Weights of a small transformer language model: vocabulary 9484.
Each number is 500 + 25 x the weight over its row's rms, rounded and kept within 0 to 999. Layers, rows and columns count from 0. Numbers have three digits each. The size before them is the row's rms in percent of the matrix's.

# layer 2 MLP gate, 2048x768, rms 0.0857, rows 1744-1771, columns 160-191
091:519474470538482519495507515513474534507531486484418491440477515479501524518504497509493532516495
100:501452474496491510438471526510479453483476518508481494538446508488509454494489511464483546509478
094:459492517488477510506519500492510452491465571504505483530473498478497493510488515528547483471534
097:443500494491511449518502492512504503490520524546515480516548474477506553471507493539562511494458
104:510494542482545504527489530528501503460484460565528480510500481506498508472495473544500471514539
098:467543509547511517450484512455551490488504449500462532484541474473513473516522492514504477507527
099:523511508504499469546463475487488507585507529486458452574523519464469483493516513505463524512479
100:492488498516486460562481536506493550471449534487523531493512503501506487509525503502529473508525
102:515529477503480529455522481517488467528520453518499512510504483485540519529496487502478500499491
097:538480449541506516531462506514496506498524464469498544454514527469495520466503476483479484518501
102:507485529500527531551473532494480497486534513508502522480478487526489497482492475513470506489495
100:537489449475495521520506479479528518518473538504529537480498464475506495448489500470510524500486
098:517499517521523531485474490504494529520526520481485494557440520507485526490487514487524479518498
094:531519549508482502536498498475522493501545499476531497474502510479502499520496470473541498535507
103:508508521505469522475465477517523459515467496562496503523499450534475521502482526500499487499513
098:508492482486507496511483560457519471509481497547526481527478495493503487520505487467523460519533
099:524534484492497494521495487500476513504520483543467503491482514495530464484507492453502477514512
103:518469460569505474496489531485504496485473496471502502535501515425477514454531492503524524522470
098:503518472496500537499527494478486495488540534508527478493503515479495466504520508468514485456470
096:410484543507517499523521467516575511468491518444500517505485533465495514524540528515449475490504
097:519529515494490499512491495453515520514523505543505517511515496469469511524445495482529469557507
098:523480526518532490484494518528529519455538530509475473517480467499557511505471450496522462489480
101:473518513509467522486503484532482503520520508514530518533522554539526504480462507467547520499505
103:426499463501517494548543491564524501514467540512459477499467543534496493462463503524447501464485
104:497527449466519470503532491483522518518500499511513492496501489479429494497482513446491508508512
099:478498504507541550522528466479521506434519492471535499524537504479506503493471482460474469521483
095:459502474507521504511485493479477507480497557498514490536478486466527486536518483491517468447517
102:487498521464480518498509522513466507499482492513445498489478485538497527482497530531490501498515
# layer 2 MLP up, 2048x768, rms 0.0863, rows 1744-1771, columns 160-191
094:466494552469490532512487492493527480503485491524529492498481522463556538511519493499528477487506
102:498515526506521504511523478492516507502536489481498506492503488503522496461471557488514504540481
092:513518513516471537506522490478505528510504506506514496509488519487457511498474511506573508495502
101:470508492503496473487508512479484482521457540492540479490489488492492518553503509500533521465477
104:537508494489498469485484530528487538513513513491520521505501492493492506500515479545500526448516
099:508465472481489543464501501523500456530477461528511464521584514499483495517502480491514528492469
098:517490513508519505556504517496521478497536521494540486545549482513521494496518498518486518532484
100:529516536500516488486478483506483488491483477503531504546468491506462441482471514481497437453516
103:527518501495519522498498505487508521512460515465515526503471479519480486489531483475487520486506
097:507507526495508479460476503474567524500501482468521486504499480543438446494490451495540497506460
099:507495451497511490497522459506475511516464530486485501512511515469468490544525543536515496506477
099:505511484497509468549532492435483508524478480516494495516517494553501508487520529469488504515498
098:498493541525512517485499561521497503534503473458533473524511516508505533513509535507557517514499
097:507460480498521534518505466502503473541519499454472427437509491525523482456510510481484464487492
102:510460517517480523527481519511430482462503499501502521455498497478546494534494496487514487518496
101:468526496461481470525509466508488518493485423502440515484495502492497448530522517471489531508474
103:530508535499523487471504494519481476514495490574528502469478558513486508511466537499448545495475
101:532485529519488481516462492494467485545493466536485465479498500476513496473518551476472512493486
100:478516478509484516545500501499521489527504519526480475480521461499475500492515502479466480529496
096:491474514491477498519551514513514513496510502512471485507497508503461465509513477488499501492540
095:485507521456523467469501534449568525508504463497501470495490520500493489503494494448544508508507
098:532488546531485491538462495516496514445508485518511490526509456567515530562490506511488475434497
101:508478543500506483532515542477475507477473507490447487531474487543445506472517536523516455490499
102:499488498511504493463497520523527482485536532495493499470497481507465497461448535524474503486455
102:523508529493516464509526470481525534506497448503465520490502476529516486473483473487528437478474
096:478518485504445509476501502510487497486500480510481468487488492512534513505519531508512511502491
094:484475514487457509518509509499469482480485528477504461525532519507499499496529508492464533481512
101:503510497523506514532524491495453471461487442476558489535447540492454512525497471484460448486518
# layer 2 MLP down (transposed), 2048x768, rms 0.0838, rows 1744-1770, columns 160-191
092:480477502485487512539484467503520483517496474486553470486452510463491517504512516515496487520510
099:550517547507523506460525484511535501491551460523502521505506490486511479500509503488497528513473
096:499545490500491510541495487508487495526483491515489467475510498512516531520548450459532508491514
103:476489486472490498502499504496487458474552521438513445493482516523510495529470488524505481498485
098:505499482500517504550460492484528514521476459462493484522458462464519507530486465515498515464528
099:470505506476501550542516510486513490481466502503469528496565483541462564489537516468516524496486
098:485530506482450523486504481455512499506507510504484508526495498480507477460444517538492494500444
100:483488516513515507490518543455497517482526445493512480513512468509517513564498513522486550510512
099:515502489492494467532494455470501521528497507477522484514525508500472477529501526452467473497529
099:525499505479509474502501526471478473499514473503487537526494506504493563560492550472478456471471
087:501531486467501518525536501512525508495458519503492496469501497470491524515495487459515469527509
100:514489495491431514494484500519493511502471519472510506490485498467534499507498536499518549506503
101:524545442448535498466519504490536469464516493480500504549578503532511482456467477506497510545481
097:526492495500556491501513497511500528523513473459458459494506520527517504493559495516529492522482
104:493527496515506541470523519543506514522502561507533508462531480483485515524474529463477469484506
102:493502498538504464489536521499480502470502491526499537518513484487488477516514536477531526499441
100:521545511502465518500483543512538496509505482520474532499496466529455478524486511469516483471448
102:556513514498497540515481495477468479489497472514512506494494473498482492547553520506456509507526
098:487505491499530522524521513469535486475484506533462501527492525515526514491488527521457468461495
098:487473486492492493470532482492508536497475494517476507502474498502501465492501460490466473511475
101:516525507529468458499495511440522488468538496503518506520422505503494519503467537480539496496479
098:504524536501502467515493513503458522477542493488477515486435485526498502497492520511511509543479
104:492493492540513501492487465501487547496504473499492511517478522532499460487545515508494474489525
099:516514493485535511484498505500501558486477525504480499548498480530534472509543519517477460528521
104:532522487539490520521503520472463436491462471479498509509536489453524456521500543471492472474482
104:478504467517469448508471526460472488522480520533500499460484553503495472488498494502523489515529
095:496488520466513445466498515498481555534544538446516514534516491497464512488519459476535523457472